Part of a small language model's weights.
Size: 8 layers, width 256, 2 heads of 128, MLP 512 GeGLU, vocabulary 1024, 5.6M parameters.
Architecture: LayerNorm before each block, learned positions, biases, tied embeddings, normalized queries and keys.
Each number is 500 + 40 x the weight over its row's rms, rounded and kept within 0 to 999. Layers, rows and columns count from 0. Numbers have three digits each. The size before them is the row's rms in percent of the matrix's.

# layer 4 attention key, 256x256, rms 0.151, rows 223-250, columns 0-255
100:475469505454409507577510491489522471511549478545518522501416537500466466511469527518493450515517429558506457501487555504439585469541518418486547470521467465517485484517471446457518538441514542506485530497439486494525481509520559504468528475463487547512570506529469494596482573536536531524594574479471473549595465544543495473476606569483495549536491477511499540405467467418485449506471523509457531453455456469454590484497468500576448525463570476472535502528538471481463480511507531456547470481424454484518575478497575557527499452483467480548450456527462496527481420445531499508507507406496471522518540470561478494520483398466573569480552509529483481442508489468489501550488548535516539481532497553557464518520505509437478554483460498455528498435454432521491500530531538
098:501556484527478512536501464520470512508512519418525536410429510595511444500511497548602509519520457462523474530515536556423522481572504549503505541425518485417502497510519504551421523462509491521521486531537420512525422483511510574484459458506443525515487592501544503485547451502487497488495539512475453532593495510471566501540557477483550519490490524472452504488468502460545453544479452509498555504512420494521489451464477524488460419489539511566562606406509547540535457508509500491492581540420513526446448527423536529476530483537500462472557451435447566501497528500482546543525563525477504497513507537465600532514453461589513519447457531536489442517534456493504501448429473496500494467506437485479463537454453470430510553508506482477468475473528427554512523508473560
091:430522461480434515533431504515474564501436488507496560593526549530513555592471537531428570534479464540562487452494483489479533537497481547503503460441517462513550478512465496444517547559497509447491485499510474499538442525405485553438534474499572523538413497479439477452489507478449569471518511440520494486462531465496472495468460471465491437507472546480398509476538557499517519541435495566474546459496514596473447459533583538495420526486531415574490461545441520541529554563450532515422517497493422452518511495499424532514480525492577471569544471473516470514548527481544469520570493517480511589479504447540577527491510467491489482490477466533506530476506474497470482458497566521543514443445468540521479533476599493471558511515526530531464453525464496504501501421508499
096:422455464475463547543489530484448492517479528458511533500498463476423448488494476439520467555413533513454553488512504541548473448549565521549479495458466513525522526549459560556474482544460411477473536516469442523426473549488469516486475562570530504485510513486475498462466467525436445478528493543519466484459499501530555569533488556426518530595527524566514467509468367415468498430489475491500538483515490528546506553477471499544452524486549499503524486481526492504475450536436543517494473508478586454422581443435450588478519537506496445509488450507434439544533492502505525494548509527521542480464517506450517508462453474557506503508531516525448557503535515534488457518474542485565487475557521490548542564526593495473473478562522538373458483499491537525579439530531477
094:495526560486547530440504484509473536477479508488466457522600466574453530461509549462494511486487432514466545525556557491570521451509488495537405513521451495530484518498461500512528522472466529479535458505466553452518487512427511533574539546484458442458530610506550525419544450466512475583516466459505511482547495555498471477565458549480539519509462496514482501516520498548506471514558408483557450483491499543546540483517514506432538489476456445492570512540486563475466540448545480393504556461572486490405506497565496554545442521422508524454533482530589470520524470508523470545516464543473482502430492524425467509498524531575486514531552489505493476520436469548427522436512452550466497520428413554476533560523529508482458469423489546536415510491544467505541494505487474
101:516473483472468510505526489532502558598511515539454474405592533504452497480476504404444500445424480505530467497525494555465546513404526544511492497495469528526485536438516512557533528418514481440431555502455459522531476494528525499464531554544507488502495390463481546484486476575542512481552574479478511478565528434514573444541465506465510527496420473558459571563541506498553467510475488493479535563569546525507428537534465595495506523506500585458513484501466524500502513490481433490485484518517445480486470456535459521543454501480424545451436485444539595477519473527525529470456538465491502450500494514473498513487481452515520498502540410444482447581520505584473522532495480439523487503461471401530588485471483503461497450510519444503501483504541483554554545520541555
098:521479575568467546501479493483501513444500516503436495499527554495520484533440473534571518450500507478499448455542524500545515456460491440458412513451537530444443576461495478493564447500536501531562476461590490537555508515540468538512490443501555458487530532528516504581498540488413478449485567514486541488445479459455504514517467516510516531457455525551557454485508525480474526462505576548543457530506493512511475441523539477486520480468498553451514460524533579534443550476467453486488490492447464517547410466489473496511561500458500510532518518411521518469559549463486490474491479526492550452514447474505493589437573486547476401533447542537509567535532460391515458523516577481514505517478492510544530573471484520500485492484478402520450518471415514495444487634489575
106:411508495477502467511458517470536482549531471487495533493499446512542520496477505528540536485506474458496509507485535489376523526428493589552462457501470463460461522490512420539467501594491496517490484462560566434484539425446421538498510474469512555537477502544507531586452496496482515412475472508515524488537453474549519563505536470515474530501435482536563577470581505515545527447457526514475411474538442488458538513554497457508492501519467526587516503517547459449467533518518547495481513471438546483441505533499505449470504526405553495502548462472529555554498460497482446534500540538484586546529507488509422513532518545570535433510567474397488461517486511511558483544550452477513464500437516501525525507488473460466509467466544380485547502437588540487487503509573545
105:553438481482455616513503546513452507521570471566434503524509486450507434504501497526528576536473438573476467507557511514512534507499485508432493530465548521484494509490495570512519475556524471471565541525570449555479488507477426569495484494563534477459450437554474568537542476454479531558478518462458475503544510439483486577446553477473416494475540424501532539478545505494435425494507412501527445550526423486503554508525488493453493520521457491514501442524480403489484510543479479512520486485526488474468538503545506527370504521464472500467470540536516532478473455520511490483481488534523533559583505451441485502470523481415535476529479457462532509552436463523473444544480534506522476459498508588386582514472503537544545482557482453467535560461516562536523506491551462
094:545494475528510474505547498491525529517553522478569418471439477367503499464581518506462464466491528521443510515450486504498522463530502526562519484499554451510549507510564533465573526491501429468552409511442531524533511545527473508543512487532546529432463503522495545365458456557529461524540460507500505495528529477470513555558476461488508478517539460527484481450549395540500517500486504563518416480509550472545550516527504426491453485551548503468426514509533496540432580548510476487535402478447514543578443477469449490480538462564532516497487466485535459450530503480515549459504513538471553560547446516447505472550485520491501441429480515533552467478586506481513538540540488495508491492508462405449475464508517464460427496487456528521537593537516496498448493505569437
101:513480477552499501532470467506446494457470472545477624516545477503526488489495468589512527435479452479532488514453520567498513524464508424579527479525517511456508520531522477581530504510501520470552428518503458471504467542483484516503530488516555463533499505500497524489565500465450566492539585557428511460530503466497452529498528532516521482431513505480551428473548520465505536529501531523518443527481473399452510478450486491460501455512505523506473460474580477482457563596526530498477507454478507468547465573427611413502537523451482481511520523451539434485560454494503531449544513506543537561532424527496459468509504578548525469528502492430534561476446513426568496516517442509421419473514509500512422437451546551524443455524463448493472512465527497492390537510545563
097:490530518536465469461479491514506561521508530499411488520521515457540560469493486521521531495451498556538494489504378539531476593536467590459532505550541514528492522547494499530504512456518433468512455432519507535561438524520499506515483457534532426474500525540446495478512457501543510475489537485509501391531499561465499468446547479507442508531454515447509466466564477556470517441487525532505465449438566500496457452497512474579485521523455446522459508366491498462566485494520453531534526550543386534493538519499605475557551520479479466443513490507490473513512494561450592453498506449490550581492538550510456453496550504497528500489407462500535449494455488498462549454467498477478522465505567482551507471512500488470422525405536477565524480468478533599479566540524496
098:450594461392477504535504597441473488456531508490407545432466503572528495513478422555551563446547513492511547428472495504555450474512534541535534535484539514440497441409469448485493539547578417500510533510546497473517497538572479512479516465502553507540536518489503517540489475542485521484538468532453456554446541506473486535399542423477480529494463558513488517447457590432559570526415499522453455512462463489475485559478509507475538469542475529478536501504522430504528489535496502533463546502463476484494523468435499528479486462462557447521594502470491500499447539573507521487448437484425518525489498515496527537539482514554488553518492472583587492500558505395516441462502482486492553433558492550452500479514518454460486505521532498528510462513495472543464526506488541
099:476515527469549552520499441503476577505465491509424488481465442451509564495466484476579431493506532529456548509577447503468480469525547501441451466486479516511548561546426511490492464514528499456505444544533432477490439454540511482539521481515522509458523521511530499505481432523514455448529525495504503469482478508447561556552482499494560506506507550472586573515549488487515529435469530530522587532466487446439548487455537520545397516443490496531555546569501535501575529545542549522473494491602515488484468525411515450430500601470519498497501454495533495529528460487469431495455460518536561548548578476461406473484541452515462444505515552493498493535486485556595535462497518499487481471445485449515521522479475424502458492523495516398538497441536511434600492499449484
105:526474545552506536515516428508483496553601508465587477456480528476493500561544478522443489517552501484519490544486498492494417478439480496502483479552522606523486469483434498546515440499563495484492514512547542486541501436478516526510467416527466523448516504480591483457532499452541489488527512506466515563425508478542481502434542531522490459502436450504534507464450499549525512478533580469429516500523476477513463540493458489578511539470540485576519546490548578379488436438434496512461486492467567416519514496482494480586477448530449501540532533475506485469448495440462541517452512513513447490485412436560450514486458561527442536526447506476479485516518562588482527505454484507529578536410509538516416511490443517503536522488519453517530559502550521459564549455457527
093:497544518537528490512446527508443514452488540495477513490511517473534578536525562459521486506479516476461486532461462531522559528458491460486525531465443483475544528504520454503524494566493522547453514434497408509568486538469482491513546518436486439462487439531524428544556508512554436466493554429469457536535488447487441504518495506514530547484588512559451488420477583475431450475512558494525504530436523553517499544429519485487461482511463518475475523573425581505435548427546477506481568468498517557453438517463489556510530530582534413495543545482428497488476468441470496520538425507558580552506477546562453484508492499530517464470402423496474509498545506526511572455480484569463502520487555540431484460579487544516510448509485463496561456498499475525506514498474608
087:556523484448443486502503476477517505568493585539483521528564448473553473453483483525511495472491477472511537514499546490496422513445516461494545522494457448408469485501555544472497472481491509480502450491486445494500499475516544430468444544506485435544504432587497567512525531452574525534495489523504505422518535464479490540506425521461531460479459465575521528558564401446510495507567517454493500460491539600443460598506502550489542533497505490523480468521442436465454492470514531550484523473533470471508483529519530517449547547488518511486539449529532608508487571458457519501519490535478505537553532554497473442443564501528487479509427493535451554539481506500467510511449472438522478525496610522500484456447544514526525375460445454470522467591547472514552446555505413
103:418527420514460531559527515502517501553445497466554450428471504509432518469534494550559523527476496534521503503562485521537489470510515486538482543526484423502544478453515486474515563454523497604504490434446530493530432465477476485470493482529478548509539540508462485533514537525477521495470524546436485527446462499498506512482441528483572465533492478538555521562482544505476518469509479448473525469597498489500472491548501451553576455605567465567497486526452516496408439481471489466465536453498476595485525485564514470481485491495468481496482440539497508455514556612490453521547536499427467423461504579476537544520521482487511503469555546450515564458422565573459531493456410465511518446519512485436492536518460483543554521468395423485542447533560461519514529477520469
078:490443500487604487533582506497472488466514485468509560465557526427527434478511534473561504501458520431544487487404491466510494426489480551492421576551494486466446526511493493473543530459513543516543510482479506495518480560492544507543467459467518551521490494500507459383444535455512534417507515522492458533513493530524505484529494524491545480512442475567518491504484457470473512587433470457448467487492494480492496473563500518527528469479474506444515544453565415552448512497552477525545505545538451518568474499509519502510500484448485447484514502500559587428508480503472459406475507473482562541494510556536531472573527544439524482376507460526442478551505546474543464467567478488530499542505555502552501491529458524478394574530473466461556562480532536566476559458605491
097:494532526508515502448540538527464493537464477435502567467509521605477463512494495528519484536509586486497473456511513500508511583549463490492508479488542499481415498470533438496481427530471491457521498488466449481547547530525434542506489526479465486467468422500510556437480430514504438528419510479490467598432459525441541553474502451465505499536550526598437485595467519481532446535523476484476436465524501511561462523427438492490511499499471542520432517439465538547497534556531496577492492510473499483511531476479450579584482468541487501457628508539452474486465509583561530415488537455518488508517550463544469502436452483460525479485597507552463446482514449513552422543462525506482566457518509438508478561431479472533531538508507534496446479559486527521522500466547506
091:526552582486480493449516547522554461517523554525456487402543499456475511485527502520522420491531531497460490516444562601441454531491524442530481478498463515561485473542460475462502525465530446480497557507582504480467489500544482461524577475477425492507516546438511485547551511518560456512543542512491511463527507590505503467541486522459469499550511471518457436562507512511479511528467422463519514503491540493530513442490514509531506517491497487451476480489474456529517443477487503429568541539488530546483525474521545471546491618489459469490547533542473459487392470533450503496516557532501396461471502569532492426494587490515525512540482531427466563551449558546482442504480440495532441509465452449564545541475531465556445488429451538473533408577574532474556471459502482
097:502451523516493552485503521536437510489477525496519497476514485415544517420429489473464491563447452511497475553514590441483498482532549466497527510535386509392519542500531566377493506493502518471421488496391571503489484448512560538497498518588513529503538508489507466524468477498470456511524437540441546433516474502476523444535483543507519457541492487517538558495515459468583457480531583540466525498525524477486552554497513503512501432504432493465502489616498526511587548472500495521560515491543491529504527446458519516550509454499521510433393516472514541534418443490508465472512524516509448483520512462459486442469523498528549496467469473499592520418454541427519530585539526537436493494532492505558475492487458484473504480442457508500490600500480520525539517566501471
090:499507444538537478483488537476449546528541487524456589554543458466504427505547384517494527605422480465495471476421454549523461426512494450522492479496460499580519487473524544510560427522499515528458486470486509472465444522414517483442524496530489496493479516531540427554456442499471532480555402502497473517461541560531501537498481515490526514445534450423539507384487504504545534483534566514528493491529521532505420579513524477476522506504521485565496456508535452439503446522538543516479543501426544517488534517476480398487578495572495448518533459521479430490567503512501462478467465470577466482540463560485516485501477515502539472492487463511515488545485511569497468414512491570513565503492558605467454438592536517520487534488459507499487419493531532498508525495528466
093:479466421501481561446523473523506530486495510513504542516550472467446558506500496522505499535553511515446534561512506514464593486562474498472496497537502479420416566505518490502475504440485530483492476441512598531573564532505471483576441420460506523586474471521485546531557463465568430477475517566501497498489571474461565564519564532536534455427513455546427464496493507518459451410528566487526473536485441482514531541553485520484509533563493417507548508497490508515479495515429467504436529424488511476443535568483423520496464512489497506520480548459539438522504466477490454509523494520459430515463585503513517471501490496476528499407520440521571492431433560526487525515521551527528439511534515538524521531510548422434497516510561481580441537454514458471456413499497489
104:531468550475488490559489522543466472439486484470519548427472526526521512502426611439517524473526514544446405474495407531423528492527521567528576573535534451476491520527483544492498489516507402521484505501481497498457525501485526485444508525529537516506494549506495471480487523512529464561474533456497425478446506524490457466494558513550531504470479519451452494473427474463497433482548536528572496475533503589454502500492523503470556555499499512514521494558504431437524429525476469504479523483481515513460477492402466479526500427491510572597525518381550498509462375472502532474540508522559500499525458471455447500483460493502409474469504536484545544475477562507447523523440484484520543498590493506575515520534530520438491505546561491448508468485547528559595454469560548
091:478521501478420525487466530430518462509445462516421463533567489564484447490432543540450468487535489512481544483527513482559471418478525494586525521465475510490511532570517434511479526555445479495521519487495520546565469494463461543457441492486585515512516536478496387505509548428496567510477474571544444496522450538480494518477481523533447493546555526533517541435520581526515536472556508474613480500479489461472499418406487544540475586479522463521598525500492524494616512542475489511495495483559555472511468465466554573476518495436539507464443519533475453571501486474466531515491493500548491534502452466482464539475470457477506531497501442539520441555509451505519579446487444468554454410487602574475506472520549474492478507490501501522502522432474523476493473483495559
104:442494418497501479407569459497499504452467480450466441497432532497504520495514557469516510490485500493553488488454501557494452531500492495504482478639547480474491476524401525446442488530470503527532522487497546511510456539485436448415482554504526514464532459518518549522562524508565470575498510547568457448514492482544528398575464478513515456527430557513500461496575504499456463514499466500513502495544447464546458493509424508556457557576392433556546502520451515477500503474509540495486508525457473525555511454410467584478510469486483523472395475491512534433505487524481561462498545486478496523495492470486539501612455513478480547615512504511456482503542541520443490521449537537580469522509461451528514508492501520487571465471534576540510508517574537537493493498468510
082:533502548539502509454475553486484447442517462508514492503497446484495454525428401580501560433522514610549552480520496470599421477482480475479565482509499535607478463473544563454523537507501469473512544446454477505499498502516517444459504480473505568471511477438498548553479499456545463505515544454445489501464507552471536449487543482593511489499489504449383512526474491546544508500517552515486537495558548579495479503461533482511547456582531492479534443565469443536435496532495451468545497443466499476465548468519572523499500442556489491531525490545510572478596529489470529455446445543543454461534474486451555544531469449468535522466518427464483473507445545465486521519437567512511566456518473573453446505451544473447493566502495501547551493456516466515547503528522482
# layer 4 attention query, 256x256, rms 0.154, rows 224-250, columns 0-255
100:487461488576482529527530474519507556554520522471515517486483515486479534471509512483444460472503471534519515516510455431508544444453483485535513570527541554547491539555464549483470485481543487506498485526570465516429444546527472519436476495472475507419500477521530463405481481498511468473480471509467491451507419498557477499456402508447466426485515486581496565513501525547525499484466520469431485444538548491554498516478530456524413517452451523495517491545493504527524478521458520541531523491561447439543476524446496510533585422523440513562489473533471475482498530514534508416521477346591486487500573498561542462463498581504501506549541513539507513529488561510463519415534541501521466551546566518427485499522481418482384519475495509555602501475525549526515568544480461
093:544422525462476547490545471477495480503576479471530462482449467502451452491506488507513505481537521486518521564582526538549436443505507445566464476497439514512525544440493470472496506481493455498425427509531498460570527486481466537506467611514521478531383484475522565502503500521520520373476533504488476523523487521554467549444525443478523534483504524580556504523484496500444493459454528470500493513512452482490477545501454462588498463454512544493495464533471426546577483546544470465485508437459538512465519480495506480459557546541485532430537426531515522551460512516520562516422619517436550526450494554546530538521510476568455503473532475495425498528557474498514518544561488454468474509537552494494519489516415490505510492452442547461458430533550470463512435576485596
088:540457483540503553509515534513540500469498512484474511499466535417548494540506483541500500420564475483472512458519509505461536524447548466455549534483470403545521483479482508548544509461485398572513482491577453457572573563478502468500448507513585536471473547519486452530505470463514443501535442560494482613590513432532529458432499442497440465509436582472486491436475498478526480510502532543511393590497531554556432564490619513556509475491432452517493426480575499515537509488521423492482472486479475538528540515528515498525550499518493524461461523452536511496485476528485419457500453502471480529517476550523464486506500486479478552442483443493565549506490476469514459595546531490528512495461491566485427491496479534493478502482452432458524495532528526438419505468499543
095:504456601456454449514533526505532463477556529507535517557522411496441418500528476537499523526522486476485592440524498527504578514489469450460521494498494534516560497541495555548498511484503563520439510474411431478462527451511489522483485484462472605534536464489528508477486510477517515463496533465508491439466514514475430496463527522504472471445524449453537571443479519496514416573530525517506544450538557555502468514490553589457555531511515522474398454454446466510480516563500495460497471512526485535629545567598482531501485485549483451481513525524433425508458477533498514498540459480463457472566461481566457467430478441499549553509466495509432511501509473451477501480552526492467469509542596468523580531515485497532579426553452519457551505526506513508549464495483464
100:484477468478457465508435504505412550505481450512514555468605491484514491557479485532494495485509481447557516503502488483478440530551491497506515443486510455409560497477501487568544565481524556407605530547536484408456516518519555487515518550519481481528533508474529477537468549532490508449416516465491496533458462480494559512466449450430462545520495521523442548506427532510567403516479495525406478558541451480518460535520554500491529451507490462542470513564516460528478473508519485529485483486484494560532509458591535530559507459480506487543414441476574526458474451475603540443491511518453474466493494505515469494600507467423507468482452517458511526575525555454569549522493539409527586480551522518500439514510487486469459490499481524514491487533418499498447532471569521
100:491505454472480519527531535485475423524482556498530481529596485485475472444490479502494553473484507572560448466434493463455470511509524541558540516508549482503556507503492537572493405628426516539507524537508553538503471464472507496467510535470492518517521535536545483495518426523540513504407545509497434504530509555502522452507503562497503500485607490520437540467507514550498441487508460570408511466529493546470495519525500527460494488530556530544423499488528513497486506515459563473463395491447552452463509510468563466436464524475506485615527488503491485512501550524463486457497451575530465495519423537522480477461500542505518481456483450524542405476531541454485459474463456504545525509421481525524541485464445560528446528459549553447492449419568405549492451514573518
107:556491472540447459526532467534467477488457525510477437498535510500455456463524448512477442489521527527501490514529475510520557462525483525502463569435491484441543534477484489450556544426489555436527485507454551558482465511524485470440496476513477564494398383520531436471515561481466487516545524499447411478449521451530460480502490485520546476541476565493503538472435475509481586498475512467487539506507471461484527496478529460516509489448505554558568496545485443556520472442448493543472549537561579554542481511431529507489554530514519522511511414579510467534493479454519498576550435601533498526498526476500524463534554498469498538463412552442499541508469543476524507495503585529470505474440539570465512547578558537422481543538488501542443512429518524388517464475452479
103:491458511436456481451501493531472541503457491534509604477494548478509509451516519536504478515554496380439561468510527514418547474535523518487569588531485505512502544481460442514539484550575508507521559492452509456554494479485524531584523435475535417538423465548430468475550495519463469483483467480522476528481434548557458499473493429470532544510483461432509454469510548499523455492523504563494501585500545480448452463473481511489493505480506486539571505462599435508475497560514504560470440484577483510529422565564548489476444550479566521526500551507505574562500467522461504510517490514463502446551506508463475441478559425514532566511443518419421469507476524477526543452527502583506478506526542491458489449557478559479435535475476590496476493497531543537514478482461489
097:461509458538510507453550509509476477536483440456478540520507533532520560517531562469577551544474468516519478482478489401426459519482486600487459524473529466431532498539506520443477498479428516448465463438601504575483532541505483441502553508531523494506491424563405479544463540502489475551529518523439513519495499508528459434528502453527463422481421493464482514496523542464457431513478459543485551526523539428463465556514508505465462497471508507507496474480526594516555470442538518539588498511471420453464462588497523499446560567478469490474440473477501509519572530555538484498525571560552494494514497551460609500440509489443541504460456475469531507489492494501539412553524496546481465516508453554527528547458501577512480568539568423489534518521466541519498480504555492
101:566499498542509555514514501457475496466544533482521455522476533571534453463484504555536547459455505448551450553522461477440478488583507559534472520495540492487467565517495444501474479513462514511447494580472491536547508437557504493477528523445541565572465438483583427507514543548496484508523534509498491500549500479504545509615501538481561466475521460511502530476520470479431454563439516555475521438549557494452512529547443511495460514482531487451439573497524454561453557500442544494511504517424523481493372543488527559422528542494488498467512555451512453502546500475434507493441513519522468429449493493494551509427444466455468543457520522582500438472509589487504485438520495443486444529471431548475513485492487518533515505548512520510568577414429518421508498507506494
098:502497476514508526566547486436540460533535374453468479532563416519450494501562505602483475419463488456457535511504479504475468439479478548567441481487508544469504559496465458507509496520503504450507458479406541475526541470465520431498556573498485548493501487526454527528451536476502462516516589548558514455511494592498507488596499478505496535459524500586508491574452550539476536557463477562531457509457552485528498489469491516408510510419489560470526463494538436454521536510530487440542494491443536519521476503505466501511493597426506526572476518525548490484590539535600475448549540412499524518494570492523552510484510527453530521479515526499488486460488515482466517511528442497522463452496514507459516460461452505483449534455450467458587551525492556476477484416486487
099:523466536549560532534494487568459427549453488554526460496581511505524523400485517471415460476516464550556507519490548503512545392490501500519506490412458570523514519566527510522471475546514475521535490522507544506528554523574510569510486471499479452491531417548511541499510468530391461491527555531446473500468428479488541549522490528529533448461522496515461517503452486572432485577526502556526477557464463480581456457449508461470460492509446484418453460590453502522544527468517501533462519403409517548470435487511530504507484453534465541517517439519458491548533534506467483462457552483461500419417547505521430517519537506538493462452493483525479489563525465555482549493481546561471571516542548473459459454526503478388533520475491473482496543515475513487492519539494512
097:500492498539469509540476502483560542489456535491441465430514497556461521562481444557555470542422485555439519497493507511552599478497468479506482578440553485466531477544520518522490476470433451442543562495529510507508427472437486494536553509503539487445523540501518473559443447496530509503551512490447513483472488515526510510424590461479454494543512473490510516459476574573529449462529544540520442468464477534540425481461503478524502509480525490548528503534531519470437511582479434490569540523518574473429556469371538474554487487517513461505482474439493500535519446442481482507553491464502529490418482565482510404479500417567512554428513452441455501472515493481480527555453558516537432442474490536471521556595526558490462475499537472506508537549534501539486485428547519
107:444622510506503439456424480490435532492456534546474448475472478482552475506499474552517447457493504434487492488589451499504516570508499542464488490458513548470492501443520575557536466531500547494505491518539514502538476504534526454485495512493414544475496461470518504413477454450466463498445483464581539477526512522470431421478481600426488458466533575493559475482524501451563487562509535503518593524548477470532551507528470434495484480487549498454539507506568505423489436584461466515528507497544475485521512507507458518543491476542515618457507474489439527473495510456461502509469500527499510592474562509536531503452505508475503447625543554582500531542589505511483466446565525503490463566499524478451489496546488512514490525495515426498455451407459522507499520499437514
094:530457462462537516477553456556504498508433511524440532526495516542495470539549527450475475620475541529476526516508522489488507499436578424509552482452449524541536478493495481448531455497486484506548473539546475553511480420494477476553426535498483457547395498498557508500516493549554472477474499522468532539413550528564511541528531460483410524488502565470516440474472546463500497505490557500456451467498504524516471541477439498523538473527433501492530502454520500496579478489430535463407549573543473457483490492566557513605471509491503536516458518473483518486436573455492511495498460513558515440486539563521407488445483466545503490537455566492493510429510521504459541479494466461511562472481426481591431462458498424510508535473499483434488522526503465636546476536506532
086:508428464443466493485487497517501461457487492476517499455461545569490531567493480504460521445464554416562537467483511515458499453536500527466488500500514417498475501470570465505426531434484540505524465477569579504511472485509534523530495489535488545533436536493543488566510494533505468528448418472557508481450489468503529527481490461479533545554565528473492512443450455557541465448466533535517487499451474466486484437547511514540554521449432543513552509534568509502566542509467554455504525494413482521590510410567532468521570534374538487511503478470556519427431495502538461499531495489476528524534481508436443558443486521485513498483481445427480443551469514561431508481548567474550514544553446523499477447506518487464509590515630505492561561501489505471525460552516527
095:485458452445539482450519510459457466523464457505528437497499555465518476470491452416470499489500482463472464536564442520459499496466513530538491475519504487458513548538556474480483502475445572541438470441510542429545398501482553497484493415494472466517444517508537516516507482469525471537536550497521499504515417448542595485484552525559460508573497520455543404472507464606514496546475465528536514530540589471539523533511510510510548517469535494613574485493422490520515455465490517498458457571565482508588540493580482521453521447522521467538492543470497495448463414449529539527533495497511472490536497491567551550528498517466539476508434555503590428520554471468443502507518483561519496509412506442568553492541537563479540467510525488494488504533534469476470475435434553
076:535508471497489514549504493477546505517469533466471485386480446486464449508496490489433527506427426481478434510476529491478500534390490551432551517495548498431508444485506477577472456441500481547484492507461430497544456554588494460405505424546496480489544447513480506526477543515479468530483489512511530460588514461498497486470456523531547471470476490521476497471478532466499466561472494568468464503567568501470508514580530464482549518477521487470517555516480527514512476466482526511523494548508617515509513528447494511453567484487584385530456496512538498498572533569505484470435470554541551447535367462503530474502458532480500514468514464524535542476411505443496480580465485465569560479515527440464506554522504486498529479554532501566499474422489547513517549569525559
102:440547543483430506515469500489551456474558493507412530482487515512580507526504522545475495449542531508476562486491447465453472457511459405493525508574497528520478455465545555446447502471539461460489598499537417541482534551521433452504502456513465513446564510501508461558464506509512596489402468495509493493530431431456524459516458534551468534512519423457446502481523496487554490519512483431508493471461489477522521525548521452502479446435448469477552489490528518516463546432530507496513534396444463505438484544489532438494545474512513541515516550516483467512513498506583512471536448517471500529540572562461472549585557501496539519459529506571451482488414482522525463510526438565504558526496558530498487455514522442479487592551485449588490555533550559546475554467509531
091:537503488533519443550449513494473517420453513484486472528443525498517502502424491559542484506533516494484455550483572507444505462617493448508493478495565415463494490570500482528530489519452516527491486471409495486480474449501478456507495522480457543530456566414494549521513515449570485548450451521538520473467536515496574573560447461421475447535432539474505526597492480462531541485470515501586531511521550482475505518509556461444595559563466537562516456532521482459504504503512488501445527441464480524480593433536527497461501530479522585485468518487578449481568550430494481482550495395513500487501494493496468535473485481456539521524533501483530517473498433516530570471458466478542577454422443494518470487442535465529533441498411499557511500579529501510535469487493522
098:449465457491484477521484444505495473524548451445494526456480452540504495447554489484573540498493457555480452538467496524511481517504464483571507498433507502494505516517560518502509526469502438526483543534494499481423496471545508537612505483467561531414536490480444517547502577524525468552550559481484527532440476449542468484520502527558433531503472503515555548471455488536617435498415482482450547437503510535420524503514558535483467528537488460489412508456524541523519443507421505536490529507573455519493493573524533545509499595478437455548510495552463503471535491523428497517503537544544492507501437472437476390516472523466558446444510458486469496502418459549513510445449531529563466488556400451542530475526535528489404526506493567488521503550521459501493477518484422
095:541523428527477516458516534502447483507519518526485484538495576470478456467538514499585509498450454460463533481570462532545543508468506504515551458486491541480547477487439487465506494484545571482603514522592526532539581514502469508474574498472485482550441472458488491471548459479556501516520616509526503462564467417513531502502557491494533488462449464573533442513521456465527485544475531502511552471526498451437518454518487473466490499532505484482639506478494553555459505536472452547455587541555489480497415490535425589500514516458581555530514467445425463512534474467451545529446489498471516510479459490528479521447426458506468474516474495450504505521513606513453477560503483486547566471554500492390510525469482488484468498524570513461497506467485552441451442530427499
094:477444455440535429490471508478531484483489548503459538359506499513475549522452499480579473515439483477515502452497467563461505429486529473549523510475465487482524492528479519543481477491473439451458491490502433473526491516452442516543479460472471437429528588477493492482479485489584450522530555500476507462476487513490437531533447586540567525527494499452513546544521549481500435526550498484450523442512544452491589526443556494526566453518516531564382467537555527463504510460517502513458510506513464510583431581479540483461537502496512525534574481554497541475475500508527547514504505560474459534533459536535482462461474501466526583522510488474423562553534504550532489532504484556478466433467559438411494587555496559571474505485505497492453521527532574503476493478490404
114:526525469510484471526430522470524495503469525504475496527492552496444490501498521510542477385559676476453512524485463512507463461504451484483475469430478433485445504564497490454619520580511495525544470531484512512542479509528495503505469515489530471412465393481496491510483447445515490510492473538543476621496534407553487565537450511471451392547479544524541561525486478488520542504511516484517528539540542541482499562528557504569475505520467443519477470513462559511490544455471488522559454555491571487526494545551541498520480465450487501426504572507487541571533510516392516513451499530518526494525494553544445458503541532498493530511469466479510469489540509436477460576404499392534491492536468488500485505449429510523480465442496502483501489486436508468513526516519484
093:512499562506559491443504460536573448502452563511507489519556481492550516509554552464508474392524508506465574510514579472522639567510491425384469522535467532531506533541497515584502464487478482420507462486485536462563505502516470489491428489536510451526477532480476520545462552537453499469591592400515473473550476534505491494519496422442552520476531510457450502518514473554483492477496434529510500547485468521527532529521437576476507445451448486429488497428569440500508497471538506517516445540501516532492507495481435496482395461552486498459539473560510458548413470463517462501515505488489472453502505528508490534521500455504491559496543431594529510518536514505511508492520509498398518539511471565505510465416464551454480478473492520449565551484483477477474522452519515
112:500582506494473520521537475432484517480510345467559544570559471535487454555532427503453503508549522454531556467481413517483523490496527485459468484528515508511460588508441513459531574495468469507467446507517469527478492532534521482462457529544488400511487507535468557475523510444510523572543485468549507581573503571502499489536488464589526471435522486451538467468453528460452511524468503483566502487467542552463528473502500502529500488479500477492542498477538457440497486443443541474516429550488488475507529490539532570558415449479445563522481465484534536483485451558452487459513556504484503544447461477497472480488493433542502618456560509548506501506467532519521570506503483520469543478532484603472493471594523503489476485514438377552460451525489524499477504546548522
081:445566443464503500500496467548494591538459442488530496480538481505470465408491526408490483555519561469494479455557497562516576463562488463473535523527467502510502511423493515463503492580548518532576496498474555476523499462500487580549492541521473479590533499424435537541498476503488511517552565524466439468516433369557492487504538526488439517437571417474508505459434550517537460487531454546553547511513525480542539527484458429505477480512508568541549493555388555443471499546520527443524482492514461528490451507590516524491438518551499549435442504538520514486457478434516494510562542490503545466505493541493500476514472508462564462513504511473499511500517425577498495449489458479537525562500543476519520534470477481543461507563488419449464524473499566513447522471490459